Part of a small language model's weights: vocabulary 2048, tied embeddings.
Each number is 128 + 24 x the weight over its row's rms, rounded and kept within 0 to 255. Layers, rows and columns count from 0. Numbers have three digits each. The size before them is the row's rms in percent of the matrix's.

# down: layer 3 MLP down (transposed), 320x64, rms 0.18, rows 20-50, columns 0-63
# gate: layer 3 MLP gate, 320x64, rms 0.291, rows 21-51, columns 0-63
# up: layer 3 MLP up, 320x64, rms 0.262, rows 21-51, columns 0-63
down20 101:165112112126081108128148129123170164079106119115153106111082143174142149120146158074125164145129155135117110159081141111148120133165155126117138106112121107088130146141137120145150135160110122
gate21 097:141108118136134116094148177184109139102147146184098140124126134110143171142097132144155137150113116148170103143151141114094133121158086135103109116125129121116179113147114177162137139158111130
up21 098:137131136125106131132103147141120106121159081159131178118117106083135099191114119137108127173148118061123115098134138136123142106128139132134180110117102102100122085111129086121101115118129118
down21 097:091127173112142135155182085149164137158118126139137134130119150131086094133155137152129107107141101156127128107123126134083128127049158137115143138145121110132145138130147126090135150181146114
gate22 091:124104195131108087104141135146113131126097149180132125159121120125096174085141123139137131099154092134118152146088130118170133127163140104149120125125145162148097095113169130145131124120087129
up22 100:136145114170146105150115129080143125119139101092164101120166143168164080153150122117105112134081111140153158120135170094110136155137132135145140111095137095146098128119144148173108141120142158
down22 100:118090137139149121135109187164189108127093138132114143164149110119087152128132122142139155102090100140069134093131132145110158160123137108141132108131131104180117170130140100127130123138115117
gate23 097:149106161141086148112104156161142149095143105081136127103162145111107124112113101182088141114116141146141161135166174172137148126148090163145125132143153144132098142124123106138102103133101123
up23 091:141165128118057107135111179107124155098130130129115156103115134130118118129150129155116152108121114086122120153156154155127114122175141122135105149127095139176152144170110156155107150159091153
down23 096:172107083098135122106147136120116129147123139104117109135110165149139119145101149087169137152128167100153076164129093116158102108130159146135121081125109132137140128122156113125175143182131131
gate24 101:138154135148140147087102128118121145122127136091115093116157153127167134133150114121121166154114144146134103155105125144109115135117153146129102138155094146170146183182126163139104098144118062
up24 095:112109124120113088146122140179153101144098157117172171146106109112139101117152174148120142110137090154129145134136116173150127097147144133163127181119148106127149103124092119158131156168140143
down24 095:127101124109111133174122152152137153136100101122098116086117097152070154094124111176112118171122111133144122106152138116122151134151122097078132133121132114086100113118154071133144154113153132
gate25 094:126175114128075102129158115128157105132151121149127158141132129070115163160174137097133143135130101095156148125166120087108138094131157160105159137113143096152137116119128157094156144145143118
up25 092:161127119143108089127121124108122148118136091095150113093158102114138156177129144123116165136104136083150165089119113094091130082133133182134144157116131161140105086164127155115139120129122121
down25 092:172133158115121156099138155147102140099113140182147110127127145155175106092155151081126116091166151105153127091108127130116134129126124132180110096106098170138118132092121140121128127094129142
gate26 097:109136115138111153153136151088135073122106133122140186126141114109115134149104120102106144158146105124125120115115112169120111110143091127086168131102121137119177125123162181092094151164125150
up26 098:130094163139098126108098121145073102116114155114095135145122153119152153136080104170140121131115119109110118155149135120145159129175138148142145092180086125116123183156108111108122138140152126
down26 099:138120088164121107143123101124183131137167131115142117120164097096118114151141121118105097124148116056133149111112046120132141116126131144096119156088146114113093112111124128143117118106116133
gate27 088:137161108123123135117094113111113136107104097144089126105119131144088142143115171189135120094115101164155092137113123145126167149090104101133163126104093137127163180114139147126125094125111104
up27 099:169108146102081147114155096103111134147126129119100096129123068128129161116099153164148103099141114112145128116156130153109147150092106123104130170147130117170113132114131161126111124075099161
down27 095:100122145115129099152155145141085143156149175139167119117147125139083114122153148065150145125148164129131165128139103154159109140141143147120132076151138146132117094094110137150167152106141152
gate28 092:124118092139155160115100126146113176105152169127146128134096134156130142153104112137116148151140109104136078140134112105140203104129103088096090090152131114140117110159128137097123144140139099
up28 095:105131151137104119176145140099112132166098085151153116160125159127108138108124108108137133132116156122111156094140119115123051167131141154171169180159119138125143104138128142118135134108156140
down28 100:136123108112118133147158209102105109132123091156157126083087111149095162154106124132108121136143149101133122121146103098140140134170157111098141138100099145119152105122127126068132123139151133
gate29 095:124154117124149107163110125135125113127095118158133140100156145135078143090128094134123135149079146140150139147129109143098110139142148089136123150062131127052139116136135079119131121145161144
up29 090:116138121128078134087129123103141145133139161167111114124122136138119099154120152089092123147164113133121142147145132138105109131143135162101044136140107163180149139177113148142154132137106130
down29 094:161098106102111119120146145113105105143114130129182115054143139151185110121137108137113130112160138130119102134131091101132123099128116100166138107139132059119121100140161140098117125153143128
gate30 091:133159158115148155125131129112124188139195092112125127149141080132119099177136107135142131123087147127138124095137105145160153124137125146148172092140110097135133124181116143117160156131118132
up30 086:132120165139136174128122109096135150199123139093130080106117085113118163151151103129145152168128105133162114147121160134131138136135107146158136103142116140144097182104126146144119095143099113
down30 086:112132134154131140119176162089136118109131121165102169145104159149130070127136104139105124112139147098139129151130173125124153105153098114121095100140117137140186145137077102124151137143171119
gate31 093:113106159083132149108134117127125098146107102125075143118104157142155151097121150110100171099117135186138148114142097116091098142098126161124126137098145138152146122124093145091101137105084134
up31 096:149173147135175128144140134122148148147143170129148145127162080131089137168088106113138102160122142112117145151078093100145120104155123100119112142173087100130114113102132130141131107117108095
down31 101:077101159113099112087108125123075083146109122143106174102129139130133140126122164126143191120141169131144153087131115121124118153113153148133145166106089116150161146134136123126157126116111145
gate32 097:148116137142096111081130144150177190128123126111123116158103102076117101110125127126132146096140160136164112160139123098124142128135081077137119100131103118145135158110133114088154092100123123
up32 097:112117127118121102108120093108106150142120121129190088129147106105114130118164126090142106121147104135144149128103137124125139114173175071109146142146112071141147132164153118153134114120178101
down32 101:148108136136092063114087114120136106120115131079171110120119126111147105108123128112074123131134071166118133156111117182132108112129128102114096109120142106143103142155150136166117093136143128
gate33 104:124091090132153139140138138103140161095138132101121169093129126157081103122147127103101102153117129116123079152132113103137141145121093096127146126139154153154113104118140154176144112068096098
up33 104:106140148138141075148129079142156151146107125127125133153143138066161129135154135117136141084145113157134149146083127136126111151110096117122139118143092152094123158096164121089120140183122105
down33 099:144114200135139126126147147122082135108131127097155138176123171131159141155131143108161147167072113140116127126111129108136150117137104139187114122098138126114151166135146143146153092103122131
gate34 097:115132074129137131073125115113094158126129134168153126155170176140132122104168147097099131140136114112144172111150122108136168115138181120121111150110123157114086123115126116101138116159133088
up34 111:144176109066140140096138107141109131142150120156138136153147183105115157117148112119078155109131125101117160122135137145122097150102177116115105179147123146121100140103133138107090118134146097
down34 106:116153117154126144109146129113137177168117128159080129094124135137131120140144146094092145099153168109128120093106132138157119145121158092128150120123106174184146109153161121136145126181156106
gate35 095:157125100156108108139121161135089095127106082130131161166147131132143134139125149125103119117153138064164166111074105124112096145118133110099146139113137133116146107116121132118136091081117079
up35 102:089148159097140145142137129130153116167127154148147179125101140092137122155110039109110120097131130137104084128139127121114112118133143093156156120142146113100166120126178127137132124161127120
down35 102:156100123101119117102126120112092074162132126109160185152105147136154122105130128104103098117134146102140120111106115122099135133151096120118141084117158129147172132105185150139122167128162096
gate36 089:122168136132091117135125172138121104101114114132144121127121145130138120104075158114115094118161128088118145116151132127110134138144129113136108073118151117134107103092188183119163082095118148
up36 090:113131106126157135121171131131123159107157174134133108148141118170107101119143093144105161106121115142114097136137136101121154146142119180100122160133101061108088130145111123096098163168136131
down36 095:100159128142120101136168089115116103091170124143119120154144128137115145150113147173068119155130160094124086132116109111174155147146145146136087104116119109097128143141156136155155114123088114
gate37 102:111146143099116120132118167097148115117097119129161134159173102129144127161130125109131125078119152156184173117126125148140093171126142151129063127155173102131133113153135099116118133157127127
up37 102:120141102075153149151119124190125143157115162133131103126163115106131067120146136096143164110138131108135138160130151122150120164139144144148095111163150170128114161128133124088110142169110138
down37 098:078120117138109102149144140143157149146097104137096126129126146152065096120120108145125125128140095107131114106150168159165119117103096136164130166076143145087101133113091128085122133115132132
gate38 108:100126098125128161125130136135140118110129119154127185156111158085100114109156134156107183132128130125132166138158154139103185117150171116123176146120163134135152136113157106085126135117147158
up38 100:093126086107102164114102154158094122088119138113119146174166149111132108169060125136132155127144116132139129114104120122165119093123124161117178125118149125127153147129126164104148165130121145
down38 106:107148159097135094128133107154082104176151130123118079097147145126150122134103108133104113136143122176134095143114126121107115133123120160169114114180124158073125105106098165156130131118115155
gate39 099:137114100164142146107149102127123156158134125192150101140135127096117131175115148131156138091148133145132143115109130136112130147100122093058143120142087091129097111119142127114176116103117167
up39 098:139151125131081137089108182146114149102109133105118137150129120096137120097096128119183130170155114178138141154100108131105125086144120111118162141159125146146113084099125123136132142095114088
down39 093:135132146093131147147090103128141123143138125144145139085117093088115134131107101185092123119106145150137156103111139145172159074156069132130095172107115130124152139134139125145094148132130152
gate40 094:116135128146156154174163114127149103142084134073155109150093101141115118063128094119128137144123115128122125124097104095117141135122148140126121064125135143127097163167131119143092135093111134
up40 097:131127107136109098134108125154130095128134100135145119132107135157091095093116141127114112134123134118080171098120124110099078125116138166167161187095113157107100155178108142144155125128133100
down40 100:118100179099162155152128164142127136137140110153116156126117118128127153102123123163152144110055122114103128141142104140120150126098128149103154123162141184132142154158130146151153090129179142
gate41 092:107143145150115102110177090138172114107106141167171145096131126125084095134103127092093129160127133122120119168122116144138088153126142137150135096110133149122142107147141143176146164177120132
up41 094:122131101120146125092104125132075156104135149086140137129153118148141170115177155109147085135115138127113111133112136139145174159156109130143067150085152116079132124110161123122117139133155152
down41 095:122126117140118141131172129133118164120099138091150144148128131159102128089148120077174119110123139159102093152099125121135153137121096113124051122128171107119129121139151128153175152134087119
gate42 106:189122110093123083150133126137065132119091118133181135125087155129137090170128142109132145152112143144076152126131129145132132087106161114116136145110153138137119135150110115106131151121166110
up42 100:149142115108128132117124113097086134140121141128119125105104183120103101128122141087107145146109159117073121113114133109173137138110138129115122169116108163149110108159147134171113147053117092
down42 107:140163136147155156140104096113109153145097133127072111068118120136127138113130142146118136155101125118071163127122130069154112100131131100121138176164129133104105151127115118104157157148144110
gate43 102:091132134139169159094122098089112108144089099153135116170074125127115176094150103164117150125077130138124112171131112121140126152119122143114150131143141138137115087146124132122128124087138176
up43 097:178127122135134121125147098122129115148111147167117122130123095103118126184097132127192119137106139123098115110050079149132138107102126115126140146140148103110139139093155114138143129111107174
down43 101:124077133167154126097131157108120124189121125119108117141058093115113111104110119108114129110102142143111092127140110124157078107086110150113167094171126145119133105120134129115114138126144106
gate44 112:092137114147134098174121144154112089103133086166152129129116161130118094095101168144155158097132118162115104091136126133128138148144134138146106149125148093141141131135173107185101157137130097
up44 107:121117103168140142113104119129109058106129145174116145116112123138117106180100146085125132129142121130114108158148104103091138124128111123149173115152198127134099115100119125145151109103157114
down44 109:136078148141116121131115171106113114142130147130104111116126160101138131164086155142156138081151158150105096117135161103082107077147139128103093171140111120114147153110169143155135138151122120
gate45 101:097150136152165168112120120098149138105116125109136183137134150177144145117141122182124114139119161097131094115164091127089144121111167121122113082098125148123103125156141131116117162123168152
up45 096:124123130148115148102131134111114178137115080120133123123145079095128154095163128143148118148123096116161113176085171121152142097088119144127114124123146084166105131143130091135149082142108120
down45 090:078120114149120138130129127156103147145105151122097121140146103117108152167153093158139180114072135150079139165096135129139108101112130101141098159098151144136131121164092120112132138115085116
gate46 102:109134144106085098118150129135108099098157132090105169175143111115153096089151138131117153138103164121125130143122156134153135138206115102111113133111162096120153131145136105161145154150117115
up46 096:130111130094108073117117102088127142138153166107181117131130155122128120134107162156157150152153130133137105125109130105149118134126138106131195152131112103109174105153092152107086141156147122
down46 104:135116155141128147127111136176135169172113149101125140100107075126127120120154131133080093131166130128164140108136122155104134147096173139162106143172126158146114139152148080115110098135131155
gate47 098:176078131160115120160128131138088102143108126134123110114070110130125146130152123123147145118093151151157094092160111135136108133133113136159175113141078160106157128136131132103121158104133081
up47 103:084151128127152090156101125132120137136124154116188108130146115107122127157086096157148123129115133151166149095139109164150099114162168128136144108131176140118107130149116137136182131098097161
down47 101:121122135172154128092129149107093148118114132150118131144114177126091165113138133141112128147135103104135169161124151120148134149113152129136061137109144099137097106166102189136083131150113140
gate48 095:162127150118080110131075130173154159142115111145131152131133119137162145150146097138084112165101134102129066107143104150144122141111145138129100144157097103125112157119135089091151122134159140
up48 108:092109136098131076103143164135124165126108104131166145109124100134145100155147139144089130112138109124136091161130131167164098116157122123119115178138128107104120133084179103134124090109138098
down48 095:138144112160140107157143155149153129068105116121125104147117106134148122067159155113135169145113124160097103156139099143144117130150129127095124149124096152117141091145119117158125106145134057
gate49 085:120107106079123146126135134122118180162131103116126144156135125116155133120104127091112149146102148131104128180138085152112129121097143091121145137120161121147154092094152122181063147130145115
up49 092:121127060113137145127151096100086126074155155100150166109134145098146124135144126143147143117126133131155086138157127134116165133161135078122089135157136127141139123160137131105097177132152142
down49 093:136070154134097092142165148143143126115098134188142176117125092129130117086095130124083170117135158099109133112130162122127107097086121138159136116120123139115124138130102108088145124123112150
gate50 083:114069156098134108119105137137152117121171155156153168162121175103109095096137146149145123146139153115091124137103115130102166127115121128119164175114154108153115113150111167158151131118116154
up50 096:143185150135109131170128161104146143163104106152115194131127137140153148150083144117110097104129113112131101113105079143115083104103147148135141170124130123092133105158138124121118135124132092
down50 095:165131128152136137146133109139151161120122105153114147128109108100117125147137158147063123091153113134124083125114059139130106126115131112145128113131089130058166156108129128138127098118163155
gate51 106:171061177113137085137134146158143143173141138148147112133151126100149117154160151097129111089132140129152121147108123122183154129151147141111115148144132128133138130135160155091162163156128124
up51 094:110123123148126145164174118100100121138127137128115124124117125136122165171118180138072083083114134121147097127133084107136071143129114130121119132142086167119133135147156168115147139121169115